{"n_layer": 8, "d_model": 128, "n_head": 8, "n_kv_head": 1, "head_dim": 32, "d_mlp": 1024, "vocab_size": 2892, "activation": "tanh_gelu", "norm": "rmsnorm", "norm_place": "pre", "norm_eps": 1e-05, "positions": "rope", "rope_base": 10000.0, "rope_fraction": 0.5, "qk_norm": false, "attn_scale": 0.177, "bias": "none", "tie_embeddings": false, "parallel_block": false, "init": "trunc", "init_std_qkv": 0.0743, "init_std_o": 0.0, "init_std_up": 0.0743, "init_std_down": 0.0, "optimizer": "soap_variant", "lr": 0.00711, "beta1": 0.95, "beta2": 0.99, "weight_decay": 0.083, "lr_head": 0.00855, "grad_clip": 1.0, "warmup_steps": 200, "schedule": "wsd", "decay_fraction": 0.846, "decay_shape": "linear", "final_lr_fraction": 0.0, "batch_tokens": 32768, "seq_len": 256, "doc_mask": true, "train_tokens": 156000000, "steps": 4761, "dataset": "wikipedia_en"}
Each number is 500 + 40 x the weight over its row's rms, rounded and kept within 0 to 999. Layers, rows and columns count from 0. Numbers have three digits each. The size before them is the row's rms in percent of the matrix's.

# layer 4 MLP up, 1024x128, rms 0.229, rows 839-1023, columns 64-95
098:495525444536516465489541524530496521478473465499499484473473540469523441424542472540463508571583
092:576554506513460489482476498490514437492461426434577532532479521505554491488498481541501524458485
093:560513448485587559425405453521645392509480531483546467496534486540506487522466425452510444509465
113:516491532518491560504447520460473513487463556495454513610545463498537562434503524505526366456553
102:481503463420473408436507489456515479436524497513466503578530526501516482531452524473501498486530
097:461468492556512507434519468470465486521550520472491502484539529464485512541458558509511490493517
107:533413490477516545480476548493486477511482514499458472593451533522458536469495519551447525492513
102:496492524521540498496497437483442521502459523450518459450494443412566539528483551493541576508442
098:470487541482538514513519501501578479573584452531515488498516547578569566500478486536511477541579
102:537451494476429575474533495498576469438594505531497524556459481514594474484422552540490458468531
097:502509441612489558514532509512433507472381483501487542486501560482493511481419533481495469457422
103:547544527477470532496448508491434482477536520491449482459463489509505505477449411571547509521500
086:506465425495566556543466525412510492516462465551479539582473432411494524480515489539515475443476
102:461512564494473506473528527540498499437487475478467456528542521481558431565428446524516514442547
099:505477545474506519422482536474496496537524415451520501587440526407501470439490467427487508505488
094:425524471455457516485541583556493452512474503555512530483454469529567446533421460492451513490470
105:525512476447466417465544534499474519484491605515514539543452453495447521508500514493511548422558
105:532469495466457473509498446490529487458524470465533505531500450521480466537479528569406482485492
099:514486533497447487511531453504484506445509558484471481524418511503468482426471541518487511461511
089:540540509483520577525443454537503498506465499514463458536498525628468442481450520499506625475559
108:514553488414376505487531530531519465517483395539503515494541497526513462517523481446522512497419
095:573551435438472496492467537519501493477497543477471474430543519555596436472497533554504474480436
100:525528559477516435435479563471486487495522462508472446548559500511499469496598506514510442538460
103:517453449489513469572511534508441485510537447562438489528410495435474497511525499559484461485461
094:466566473524435511463485500572511510509504561483518467486544571468514487495475507408504536457502
100:525473511554463608470506517494562474543499439519493509494422450503545555466516505502509518455429
099:504512475543506453512532519526459534534495598476525470519465512551458534468525534526440421477406
092:556498537567424509513517462502434559489518500490506496499475463456466474420511556488497492469506
109:488526494572501537501464453518400488521518439485508511495509526503522465574573483466458533412513
084:507447503528507520576463478537470452507489523528522457445495495605507584511489462561426436492518
097:495437489534567558442497468520510488447477498450522496500498488506464465524494533448555601549478
096:504535578560422521466499483510457487499596451449497486403462491521492487484520496509550561489472
111:447556487510497465509489509505516488514489474399475539464498508467453560493478515443487524465595
085:589522554528610519511480495570451487527523583495521536522515463430544445541471545466479445433489
094:485484417523526584466554502449547504535465506557500523493519595532546488474451526528558483498472
093:481557508510530612468507487540515482506499518472472494534471571551485461497494511434467509465509
108:492536555497488452507504532594547462506502464394511546473519491472541503458518487491451476496450
097:553556570471570511529472514479392487519488530434539468549460489530505470469500570449562449471469
095:482567513460486516436459531479472477497551503488486415532534548492516445499477462480518503527489
108:533456566511529506543465605479521438547592481469550494560529494533531506539539488527561455519448
094:561505493508497482436510412576510461518473521484544477583459463497532522467496527456505378555483
098:586545480571581477557531539567476526505508517513463434524479499463491494450512551527526483525570
105:508490478527540421470501472424473497451523484485555516444414452481527416494511524532461466439483
099:499484497528498528517537503502511487436477497479591476512504477476504489495413523451458523514502
090:462495551569515455509413564473494513434457494470469453589443491444495430529466463503485463434524
102:584489493497512504589489435497477548569559509475495490493509426471506527461524551496509454487455
107:504544512493517467411431499475543524496478500496553496508519485495499502478401597473501506430507
098:558525463564453497544497466527494507474433509547532487517479424473503450498471518394501504485554
100:486476485529569507492529411527501506476531515537467481526467550455565487452472477529424494426510
093:462506532508558518433516473527558515511593472459506490492568576480496459586469524509568589545517
101:587541440507536580499519628500569463492496508544504481520511473498491511446498546478488504456462
099:499529538479479485505500573460528505568512494492447461525445459465540436479508471544570526522453
105:533615463541480537448530530475481526511414584499482406487512544492506490502422515540468524476519
110:607551477435529412541411502515466568585530523548440504515481465510518488540440480447465525570496
099:491490524513514528503476568532468515524429550522519444500462434537503503500485469510486493486419
114:469447559508487424482490518560552489545517497573483521502494513485510528481523462499492449501406
092:509480469505565484515471494464469466461551550461463499507488528470572489413435577495596503561505
111:468560424499411529497506485499467564499532551499487527502497480554546485566500528536526473525439
108:518549565501514497519453471466494533502494534521497431559540446479504501531459503478441475453473
100:462502442469534564473497454565535472481564490501510526462528409517562508453563519511437509503481
102:389533477540524471513525522524534590532539554506438480512516503475553579419454594532500447511565
089:454467407478518541496542505399513494504448432465484476548495500539518445462426474504533514506538
112:553522528497568549545528568542516497468543454577473530462527598432528524546525485477479493413574
099:514454455518494522491465501399422436452533497513416484500595512455518449483504495524489485469496
094:565509535444430501518483532531527478443547554501459524512501491492513516439528549522537474553532
091:449535468517536557510489499489511535496451474513466490514496520543474475494539606467476459420478
087:510425446489565426517460588567532481556515487474448461497495496494527572530455509498460476505578
089:490495553502506562421433512522465528512507465506474510503487511536447526502559503582530523507499
103:436519464575490556475484487481532488496545486518492481537497592480535537463585446532519482387522
091:534446481488496535451519528555544482571528468501473514496494515514516508517480476540525496447516
103:498511493488497477458416416472508512472587496508489563493529462501454469432499445486434480509529
094:449479487542513527492481437480534537530575452478519532480495459507426550512448545524507515496496
104:473479520501470469506505498474491521593489547423512526497496477494536450497513499515502552412452
094:429519561536488587505471521502554478542504471424508476476468560435536545482546482482518436498523
105:511469508424524486464509537440504570504495461492543551510571561478507515426508518561435573483543
111:546488476500476489534507521531527581454493396448561556532544445461555543488535535442520474430506
101:435570510479547435466516447474570575565581459538498490475492509496447528473444507515543486540458
102:491490501443554491450546521479513553548514517507447516514500568508489440485486541512470454504499
101:585513515503512477453536560513442449491513482502469508465529508466495473469455546470485505509529
108:488505526521413523585519508454485465548475498490467534524478533474527491539482425533553467476423
088:461467553554500487463466467510521477468441493516474588531473478470523504523512482553413514468506
080:561466535425496498555460596514533491525545545476448485526508470524468543446513538540494476465497
121:490498519547505463554518433512475511521426488484424411471517486508584429484489481515580543517553
103:450511509517521484474442486542521537514515467445515500442568480497552500457489573524542418439490
104:553548545504572449491486506457479500474517567534538533473482478481511527424512492563594499509521
096:517477520552511552434458522536440511476455538463540446484513473527544533527511504438454510496441
097:546533499547586532442489499488479472549485496451477533483544574424429476530518467522501531546439
113:486502452492576483536465464515509546497508560495472502446480544479574465462496512489461518563541
096:502512461481488482511474521522491574551480483486452533460524530516541435518477481505509576502486
092:528530555488457500483500498462468455463462581476484524522487473486481460502497547537540472504479
103:480506525470537514458536480449505434507508432411471500498492545484578494499537550600523483471561
103:572463535459466550471514494506490522520535445521463467460417564444506481399537450520446463503501
092:489505499554498494530533495565500581514480554552511564473464509595588573486484511539459464435480
091:440540572480447559445434468512501479496497515516489534512499583502484522485520490535440484436461
113:581479540477508507495459532491505495512573572480487466482541512427500502492509500481509557577504
102:562553465484450499463492517420538493470555559479485456530472461420496465553509499466554523451453
101:478509523510428487417486436608511518529509490436511529434467513437595489496475473460563488585454
084:498494552511490524467521520488481484473505543473512499500524435421475497441560501515439523530525
108:538485506457503448474480494444528504491469526468447490586487469504540506551444516493534542646518
109:509496512470504540560479532560507539548529565485496450590485506483545534475425562464551508512429
095:550484504502468447551463486542526474489429554485513470455481583499453539516532503465524503492476
118:496573444518511549499520549472524521521489440515556463552476481498504517474482482452531473544542
104:465539397512480506502533556522525475548479516397518505533479513528576448469494541563471459516499
099:531488560491499491424468456446427468556515473561526392532465458534473472482486542512414494456517
096:491447542423438510546486540532552498446589529525448566532506505488489565460466490529528505502472
101:520500525436471462527481437561453410524494530486489461438474497491518430600458468494475485434476
097:522483563468519551480427463498547522412442521474449526458471487509455519520491501478560504456488
095:521458525487469488503431482548536576458490549456496428512459493466506474534520464400535539526484
093:487403474514454509471510502494507511516496452560420550514536444465485501546473551493524534461415
096:526514505540454535483505526511508468502408447512519504510506486545507494474533493473548497451449
088:479459467498519490448494533430510494521456478462440456551430565482543430535533429523551478465536
103:515465535499501633455483534444519517515533494495512477506501481536477555436511575509495480530533
109:518571523459521455533514488483537465533544480417458492501517538533515487506449511514500537475466
090:431521551448576512437528484521532509489490522468516475466490566466516486584530553497520549480499
095:484495491494452472583480497547465416556525519542510453505487508464474472616513520538472515451488
096:495528467530499486533531524518520472546530551501524428533533565538521493465579542532494493508462
102:491547444515503541546476529506503503535501493539547466545383505565558486522511529475513474447513
109:520494503501540501496501532466488549556535520469493500458540542541550432542543526508517524486494
101:516509527431554482529489519477465437424476523449543514481482530460528493390529478466435494535458
099:484501500551462461520458516498471504580521464508544477498456513526474397430435555515512461557461
092:431470546512553483518490526464570487487408430486499514480538412527513436589423451493470473446549
094:432486525480550556553528488484548487528477512450512470534493515486528508457482482592483520452498
101:569503552589508472421474541538481521546504561465526488470519448435568526440511499414475488460443
089:513459457509473476471484562557467582504453495505541473473505555475451479460476616616493553558512
094:522460516546543481526557546433489440556518523486517489498447421453549446552464569468507475514529
111:502490537441533535534435460450522504515546519517541419519508495548587453482535519451543497507569
100:441498510462468443487508493524481513562512443442510416528503567519497501532516552484521495444454
098:485481538489503527453451455546524432470572476532450514558477411532474555491424526561507556497482
106:486519472468485494465484535456500517523522449468466527476536490603539618545495478519532574396532
095:472442512555424560534537475505522459484510454501556585526557501551437482438478618480528467514485
100:488492487417539523493439553464496361533492461527491514538490555512543484496551465487513462558486
101:511513529543466550472469532545476541474626503535540490488452537529467498454397595487537515537459
104:536457529471516494549530435513523529431505564555541502523498498513564447464454478525452491521444
084:506483510473442495500470461431522522525457553460503501466458507486496515488608522577511527467519
088:517516452535456513511457542535432474533483508455488483467544473496496507490487539434517570512512
097:544463532505505492500419512466470498502465557516500520494521581520570466475474483479486464534513
095:581477534437528408538430528472472467535503524481521480449497472486508565536440477514530493529477
102:476474480484465508528503568515469544537511445560549469507480537533509569475497499524496481456480
110:495480523487489524464517566629443550454547419435520494448488499493593516487541515540485512502539
094:480531446471482504453453562488541474440490508485485480475460530518542464509543486525388498457539
090:377477548472459524439484467430542440497524511493496540548515540617552505531457470537533488422494
105:444529456494492494469450493509543508492507470584478489517520565481454473510527520497502515457542
096:493542445403451574479515471517451569465563490516484461432514566518495525432529494520532495489511
106:509509456447484482497450506517492504506396454478563438529496466583478471575539490487506453504461
098:561503508525367530527542453475530456534507488563461461459489547463475477479524516549513484467444
117:548420461500506515482529450472579499495509442528484471436485548478575470440443528530500546481485
106:476557441526559440462460493511459432522525476480542500474522565532512561480512535489510562554571
106:513477531490488526479490534510470548558503552596461537616424502474396511464542501475560555462478
106:535509554548467509493479456553451492491527508472400521491420452494458463428558586454464422448556
110:551536488481568511543527566478455450493509509502542522484588521566501522433447554527525472557515
091:461454455517522501482484577601500474465543461526485542503447493502536517503533489536472412484499
098:467542559506457520537546517550517530488547526475441486460498523544565541463549505415491536522441
109:551514493449553523534474510451511491474497461484490574484512426464499485513464489510561490546533
106:504496476535470482482492431529456415494585455456521423581484461532502480485457541589432419488488
110:541529440469525528543532527541508493403465472435498435505422482449514488532499485576548527545533
107:467495517474550445479501474508497464507487427541479469537464474445459437467513501425477515526515
103:539582475501515498524528474494554488507445513484522527496461475592543526528514529479496509500449
108:474535565490475459460497463521454509522467422563511517599493503481496411450518516481519526463472
110:528455557443595535458506533600533463512485509517493525520445481470532540469544490450512470527535
099:529469537523471570478461483521460476438473577483589468518482436495516478469494506492574466520490
105:541444478457542471563504504525501513494540551457490535578505406528550512504462490514525493515506
106:489537507384515539485432472516540546453498527512530529491499561443509522487433553516517553560481
099:471516520484496468539451516492546505562528533453477475475394468514534524498555514539506559457502
101:558489483540520529502491489462490445532505557612491504556490488476455562490470512535547551537535
107:443625513529471568474471550503505481463538499470480407569514524460491565482449545529494503492519
101:466471460519510492497525437471479444473447579495531474412531450505528512480482537510484587552514
107:459443530511440430498501604533472522477470504522464493576554513438528484519522487515505458437421
088:371531431483478522456483544530558511443484477508445488520521525460511499486443462570484567484412
097:529522438521536504449452543509410518496518521495440501452515503501464436550534506571466566548532
098:446555449503473575514537475461534501525453454425504466490516468410522493531456463507516520511480
097:491491532504549444528465490491429473504549450472552475522452502430509586520528533533498435453522
103:417498537447513476497452534471483473491424525521486477465474472561452554491491538504452473485508
099:473497428541472530459498495523472443517558466442460521545443548597461477491466510483475484470549
101:428503435494503475441539513480502448495472544497560515436500498443519477533508532512504527515546
105:492439565516475522529506496445478511451568496519460467499415459510477512465461498477505463507575
109:503552520444537404541452469537516479499487528399496487511469492509457461475500582553508537479534
094:504467498489576430551488477497465431535503549485503465508451486537452444469498483529551560536522
093:497486461509483500531490504515478479527468437525480481558491517453497529502503498531531479461528
101:495487509535538475533480506461438543519599569512462562526484491468422472511554515469478460466494
098:513421441567495514499531492525463428522529482516524514512472513432455481507490479533609474498467
093:490514472492494467414487513485474403514453517389536483528527544517540427508585505476453504558448
102:536500512397456460488525513506510451515544529439521558578490486420519525514525449466445499465546
093:412593479484451497436403425546495567510536472494508524505499519538471505521488519475475464485475
101:517578565436477514466554502534517485453447553517472470497423500457467501477467471550425469496492
087:478543453484510540468466569526553524461531527466457536579490550463503455509443507553467572526442
# layer 4 MLP down (transposed), 1024x128, rms 0.223, rows 839-1023, columns 64-95
104:523417492482425483519537418538529506557483478468408560499534474488470495507469539527490488549471
085:453459476518462538526540438501494523552566543491471505531537483574381537473554452459507573511470
094:505462489489493464568571520434504538503507485487496515482444506486510470433478484505557549516588
104:509524466478515512527578478502478485539520461494567493589498520460454550454479538482442521544498
095:426437507558538424436559479577562445482482478506567486503519503545535510549523456403480524501507
093:529499492506485509467550467479482440492482502442571455423521469506465564470509521488523499532461
114:491456509476457499476504551446500536545468443519482535462448444488470539496517484425485509539503
116:482507522484437526490527543519470502499463504440523532457470519530431496558526472475498565447469
105:528519512557484570496532487479531510443507499452539567466475471504542511548499502466558492475443
100:456535495497516459525431556482508498649548502534510490473469489419384507558524509550506469493509
099:501485445520551504445555475534586541523537501489512498439507534475491555514416505516474440407478
105:481437464499519493543503522485442495524527441487558516564485501499535504558558503505450456533533
090:599517504451483535464463502517500497578483502524507485480571516544569497483455487526539487474497
076:528582475462522490473528488475510473508536495565547498495526453487558506478511500554490523545509
100:504499492470533470498511451444497473458508556467514556530429433472509410383522522499522522525483
095:534473443523519507511432543471501482556511435488486495494515508493507522550428543548467500580503
111:468512553531544464526511435463515464499502491558595474546490513501457508492554461510556508439499
112:527553549480532562538475456513497519520493611580442528474511508426506501477460502530521526511529
099:485513582482471580486494520526535407433449531513516523560446504446483432483501455511511485486532
097:557488513450520443513456532487486507493411518481557559448567502501528525536564466502503511495533
109:455475477506511528380541489494478549530461597492499433488497464506514551593480622519535530477501
089:487504537567534544492506454471450507487567515488455502518496449502475626455474471446517563435511
108:530511578504461458477443522560448467443474514554571446460462449536473486451519458505534402515491
100:504472536467466464453420456474493469443428558456562512462509461528472519471483536496557396526539
096:488438506497510440494491518509436471457449465478516496532513517544544542546428506504467594527559
102:598476455503509454501471505522454550436509460450523477536536455524460508548477487506541516486518
103:406467530504565459546456500523421516524564453555496515512427517512455477512522522471539567517475
108:484519487538541512470446468459499443454490528542528505477526508436482527554490476484504408488447
104:543453507479467523506550540581627510584501500447512526563517429538494486429510508486587536521447
074:462495507445489506421504485430543543494487524596486492502461497439510419509511534410502484504548
090:536517550477493493456584526550515553583410520610493431460526473473528527519553499488543550479560
095:527403527537488478505510481468490559430542556471483467500554464451438510484495540506556521499454
109:509518503436521443566571547519540542494481560454510442506514491498507537426486527515440487535448
102:500528490488508431546538456550472546493543472479459525514462546529546505499424435559524488538587
079:487449436488544437512478513484466544448576449458512557498467521475469539444434518528473533546464
087:473481438489500451528551475543491528554529506452555538491476461526508556484449528460457518486509
103:513523479490473528447437574441431464481554554488517457432524470469478484537527465490512439569545
085:505434407591456498506517552520543529461498480520533516504552517507460491540451483461463514415463
092:470563512543495502531558467477561557531482487496439504445466483592472532459515532534491494551491
107:474505511530463489546470499515458487453431553519554505500502558537549482530395530483432456482593
088:452443482516514457530492538487523552486492595512480530455540525550462450483443462531474525449524
100:498505526485513480530441508474512603481581462426505491497483453447533508446467507520484483515452
106:488547489510499487520494506526484516543506525438510434501502567560494504492454512524525523520537
098:445481524557527494533561499510503520528576474498451504445512525468501458483501483554475454529518
107:512537509490442535454612456491502502543441505528458485471528460536499514435563465507516557492477
103:461427464492543556377557534470443531514466489558525578454509529540506456568522480516506483495437
113:489447445525513492462573500490502557511453504445520449499524520547500527490465477513496463505470
104:499536461520500521459537457497449534425508454450549539503518510446435466509456491425482500590525
107:506543514533379519448419534508430509489524495502515612525472467479541446539484523525508491510489
087:504468439543548407571490502537533474434487601449514517502470426460468535514473539485503471531497
101:441409474487475455508561406520554567522494549472445470512464553579511519509540452545489535616496
112:495443514479552449585603542484493496511510443514454547437522532521499506454568510575553488499410
112:466456558476512499469549506400471500433505483498526479514456512399478576392491447468470487513501
117:376457536504493444511539485476533485489579496490560461443496484573459506447484490432446604550463
100:572554482493408510530465557494540570520432588513465516492477408498454520564509550496498505510467
070:468518457504531454482399509464444504497457519459543551465512436353539497434512579516501487525478
090:486491499509515518404496451526585532521457496479530407515516500457441450540505465502460473534489
101:489563558537491529551583484474560471419467501520559471510466565466548447443441504492550555543535
110:598426556485465514505500449458434549509534598540433429522480453449518503462463434565425496464473
099:516510514501540498456506439501487491537560538467435448474468529537498548490518451519464559561548
106:508494457549465534518487487574477475555493435508533502467520557492489491514516465636488471496472
095:511516456432570488482531487534469446462482493482548424494565501456519519548550478517418559456496
099:409523474466475463448446524552468482557437481543522481490559445506535502478537552440530495461478
085:463511556455526517440508494525445529603583479459457496485455524553526508499536523472556529453507
102:467463511468508537483502528514460501485568441588424496403588535497518468446520469546480554521470
090:597520455522465473534478470524463525491562448540443520503533425488481449524510480523523455492507
098:462485534438537471489423549502499503369526491499530457494476522477577475500474507489565497547483
089:419516490499481439541563499465518449453489438464508524482521518540527518529466477503471528481476
072:566483418440561504515407521474495503452490524452466518455497473461532510500429566472467458522519
085:490509463522470517522481471438505416490574532464479579525481470485514535537488546506567501571545
090:400478486564538472530555566495512502513431505555552477549418494550479531506525491503433463412462
091:519476560478533447521456507500478505479423444454532495471534536465492542436455489504452546439502
104:484468515487554517485504504489582518452530494479426508512507560430489473548558525479473553492553
086:494513533519456566525534484469439534423568475597513576483504459437518531504437540426521498594478
089:446491498551488529450530461534535462462517480494474444515423463562467497477487540496508520516495
105:485517516474432535549433501513518466469549515487472471564452523461472500491499519435489516534458
101:525486481545501524503481496549451477514523432484476414520508458544515476524554443454507508528493
098:462476475495494530450497476467352488523486439541497451508514458598536519509509484434507504544563
119:482417503480523522488444596503496596588532503522469503505499472453518520540531494481448452463488
106:486460515487558495521505492541488495424497470460558484519558489518448522488492493442487494459518
094:562463512469479498521531481449484531454496519515521477516570466444499509494457496498555482518433
083:470490517490497475414528496503496518474528502486525465498491502431559532546380493446557522505454
120:515530474437491514542558484567612552543603498532515593538451544493506455517560555511511586525521
108:540523501452455523521498457520453471536466497524483534514457458537468554509481486425471565533551
106:487448533500574505488519396460495411468461484527497451488492520478504494518487475466527518458499
088:476541500519547410530512461525504487561495457525521488511446444537447546532514464501510548520496
094:464470483513443469527494451537533431477520518489499509494505473564494530545487461465538513530583
107:497510490535518528484511537489466435568525474565537499501496491473468481529484501489539553475480
094:451531454482533460491478478489453429491421479490479458572521517509501547558537517441514560522502
090:506430510484464475510530507488510539475552500476547522507567436516447582526476489541424498471536
102:580469520459544429545504551567440528484584538512514500488506499521479571476566534460427487512539
108:483451511532571503541562453531471510439504473543499503473533496482457506521533481532434513435463
093:567498450465542540508522447483522470521504525492439548530469396516514502439568489482506490532557
076:541473502503539521543457452453513490466526524524507607470513385426510469525440493484558580543465
127:509484446469475476445561519509540569491475535467418521464544494449451504557526508445490471480541
102:464526437474496455492494526473448527493527506540402522482505526493515525551507512491500550574480
100:489460463480533509571503486482465496483492522500482473499526422495456433494495529492531528511437
090:533545467483582436548504518498589479475468482556471504448534560545480507457530467494489489416454
118:489529512499467558500498489478597488442539516481478502523510451565510468524488537471522552548583
119:496463486562467535455555459499499537507514556494532440500420483457497528508469465535524469406503
096:547426493475533404567529446501415468516440463481500433554472505571557549540498466553515474528493
116:493459499542526515559519535495525516455520467526502465534477452496566481461478497485531525553522
115:548429548441494557548470511437479525530566504498491486504426439526473600527588487505521426529450
096:513494468574435520531510541414490500561491518511466532557475523532439506560491494450516451476508
105:497480444484505558489503493491524565512518538502535494550479468568520516481487421454437456527510
082:539475466456514457485519485526458489498509528608527584518571456465500477511513539457496570493497
088:489429509523456444539513486497556551460553481449490504474567488520479556554497516512445492459495
100:502509440498481495493487534444489484482457490433579490466518481495509508457540453485482485535583
088:480460525475540436478513472446511491532473466483516442509484519547528507515435450452424475531506
087:536467477504498447568504535501517488518555480535426448609590440516458514454440536516443536566496
094:469502451490532518466497483594475526555477512506499485463575466550428538507511586569510495531507
107:483523411472506411494439458557571478419548485529572496465529495438479496472489448523492520461512
114:504512547482519524513467423446509463537490535500557534454530429416508403433513499483523481516545
078:537496529477522554525497482480515493502469480480477479539522432423573525556548504494464474538518
091:486472473452483540518484476508462416487519474496529494498533513438567447502469511550472447550426
097:507475500458515558474497465504481489477542464527561483545554487500446460468456500527442461505563
114:470456500492425536533497518519519581458462573467438493524539508566445495528543541497481465455470
112:391531515519533509450460493504508483458480492523484442409483491444511501459403508503454450514494
102:460484519569415514532553445468509540477506481515470499486487547588460464521532536487483439507556
103:480537494501443481451524487598578507478490489505542420566492481548477496498470471550483470524453
097:472462507511561452522484486460483529574433535497552539463503452561504481454508452545537516555454
075:539469417513554485533469482469466442453493487563493563474563436428533573494445540515459553467467
110:520545495465494520493541494539475565558498555544417518553535489476476476540491500468526483540523
097:463485505534523490573503468436457505435487511439486451534453480493541514479539453446501495457515
103:603500489420510501595549506528532547510440544477517485481528573525501514437506500468523423519527
105:624482567465579530543516597472527468528482470482498397478500465410485540516514466477500465489525
077:429477509525505537456492555472441498393503551489524558494557509516401552539511470511406494524537
094:465543501473486536467503480511587558594504503483508404494525484528538606524459486508453596473461
100:588552508457503490464497480492510453445574469543524496561519493452539502472429497482494466481467
096:444514454474542479405501484516522488462446459459563482552535487473467509493492490523475516411575
103:493521527465456518465388524544477562501520503492511502585461468543425537546504525513506494474465
109:532456424496506448475560505439531531565473543509531525484482502469434564537461539522499450550474
108:480486476532564439535439520507485398476503501482507536528513496517454466484553532471525556505495
082:551521461512514486563519423539480531500490538534540490461526495476471544497487479443447538545547
090:472547482477463592478452611495467478495476429555518493438499457504443481454557523569557585479531
087:504493520540506523454537501455417467470500479505529528436514503449446420502531517493455518483472
101:532492492485501485530505477419486534418591481505490484544510496447514511522532471452435487480435
089:500476494499475474567493511485517482438474545464464483491486512566542483517480483522526497562497
101:545477523517511535447380471547473456386477509505505499471465519488486458496509471575487504434474
090:549490421511470544554587460551508522503465550493497421476487567503472512551542447584535506504418
077:523545476511505412515514437552539421472474469523557553470529454526490484434526496465487529494535
087:547547510505530391514493477441487426509487502463501599547438452460529486426530523506478466534431
094:542486516500579480442517451498455446485517487504566503547499469498459430438521477499530465500416
103:493516450500478434564496491512480490498524512526414488484456533431514493551505531577498512496494
084:486531538488518505467429523489509493446592442541530566448579496507479455485550487411525444503501
124:516555516500368523495562423507512493514486543523490545531464517564533501529545513501442541569535
103:491489530598484551466525472480529526491469474552520408469505516545477453500527468508477400533479
114:507564548542563508481515535516553438449459544503472497510570530508483490525530574503566496497491
105:488517490504512510464495448462531519494500471553544450546523565487481498467512533460457521523506
111:428458442492454475492542446600453548449519444488543436460502530580482474466439450494510457402577
092:506510534503464484494485455506498516489504421485446440501546449387531477464522543545540522475485
107:547500518500403487543554525516516546535448470528427449510496546590528593485497456473537485545513
110:511503457490502466506486534504521472570530485510552558446544535536445577556512470513495507464517
116:499444487442415475458487446498437501478467544383473513573511487511443525496546494514437447544494
109:429490435549490482517498468494528439504484526536487493510515493540467473594452439482517480504563
105:466501456436511452454487424511528488536518473488566429544431490591456433535482434488496493556497
115:515467531467560512462506512471512504538517526525532535470485526423482483548582492527466443565528
072:603530501481517518512465507472454524486532496471521516455534486432487553521428498534502538507537
106:476509530483468473487467501565467462474479494440435436474490526550501467490566491443453483456491
104:465468516506484492494457514513533477563447431459402491451476497469519476492595420531450515520575
107:542540462487452517530459532458462486442497444529473507467606576449473466474499448441489501482484
108:515522511519545532462532536490527417551443474509507517473576495463519576534582448462453524535510
102:493446418423550414469543487538542531491482434535508410477431482502493534489524492500504470511536
091:484455456494530409598525467538443506511451481417489418547499532550448554556521550522526545491516
108:571579477531544505585531508478529555482523575474543534586471508448476540468528476421438566490466
097:518423495532483510538502510532498512467534446441561432562519505553471465454434505544434513489432
111:551454566521485523497507472505539457520524474413555502516455432526504503459531409495552446481400
100:555537460585443461502601427459495496518502533427478498540535449608469574478579513488476441589515
103:516511534509512500552476468501503446513492465515516533591470522523477534456494477455471469488554
102:525462527499571528523589487483493597436534443506563478492508464501486509543523483471490469443527
109:451526553548525516544516503486468552554541528480451610470543521475525460511482459547533417564466
117:556471470505478544575491424493521466534490502546539494488488517597553492461552523502568571525525
086:540533548502435466507493480578515534484378446491532399473524487468510501508452440509493490545465
105:512479508507500516544491509502479491428466496502528481518465507552534470491445482541547544567577
101:505545573491404479458546507579477465515492452407551446568510531570507489486474525539537522477501
110:455553517482522572570473488468588465540522560439485538517491502530493509473436482515511533494510
090:554515584525507490524479474461515520535556477575534509612495498506500514384447510410473512620477
091:494553503528519522446499474485516506466524534499464524476472521500468476594463492499459461566503
095:488547603463469511520591485590516505464504533515586450453482481478515418507563506478404424483508
112:541529454507467501550485488418473498423470422540500512519488473447495453577517502485502523452466
087:522506577506544509492503534544543501507553441557457513544457492528473492473548521445463477408532
106:614518480493508501561484439522498495496552559533533529548527547589497489508530548485479462557513
099:469515455482537492407466510558515469481454500521410524458451482522556543541454481500466520450470
089:459582514548510503441503485510493510525528435479418507480497515509489545567534514482490508412438
079:514545448483478437512536478538372488511499486468540585375466500470417478471480489462431525426514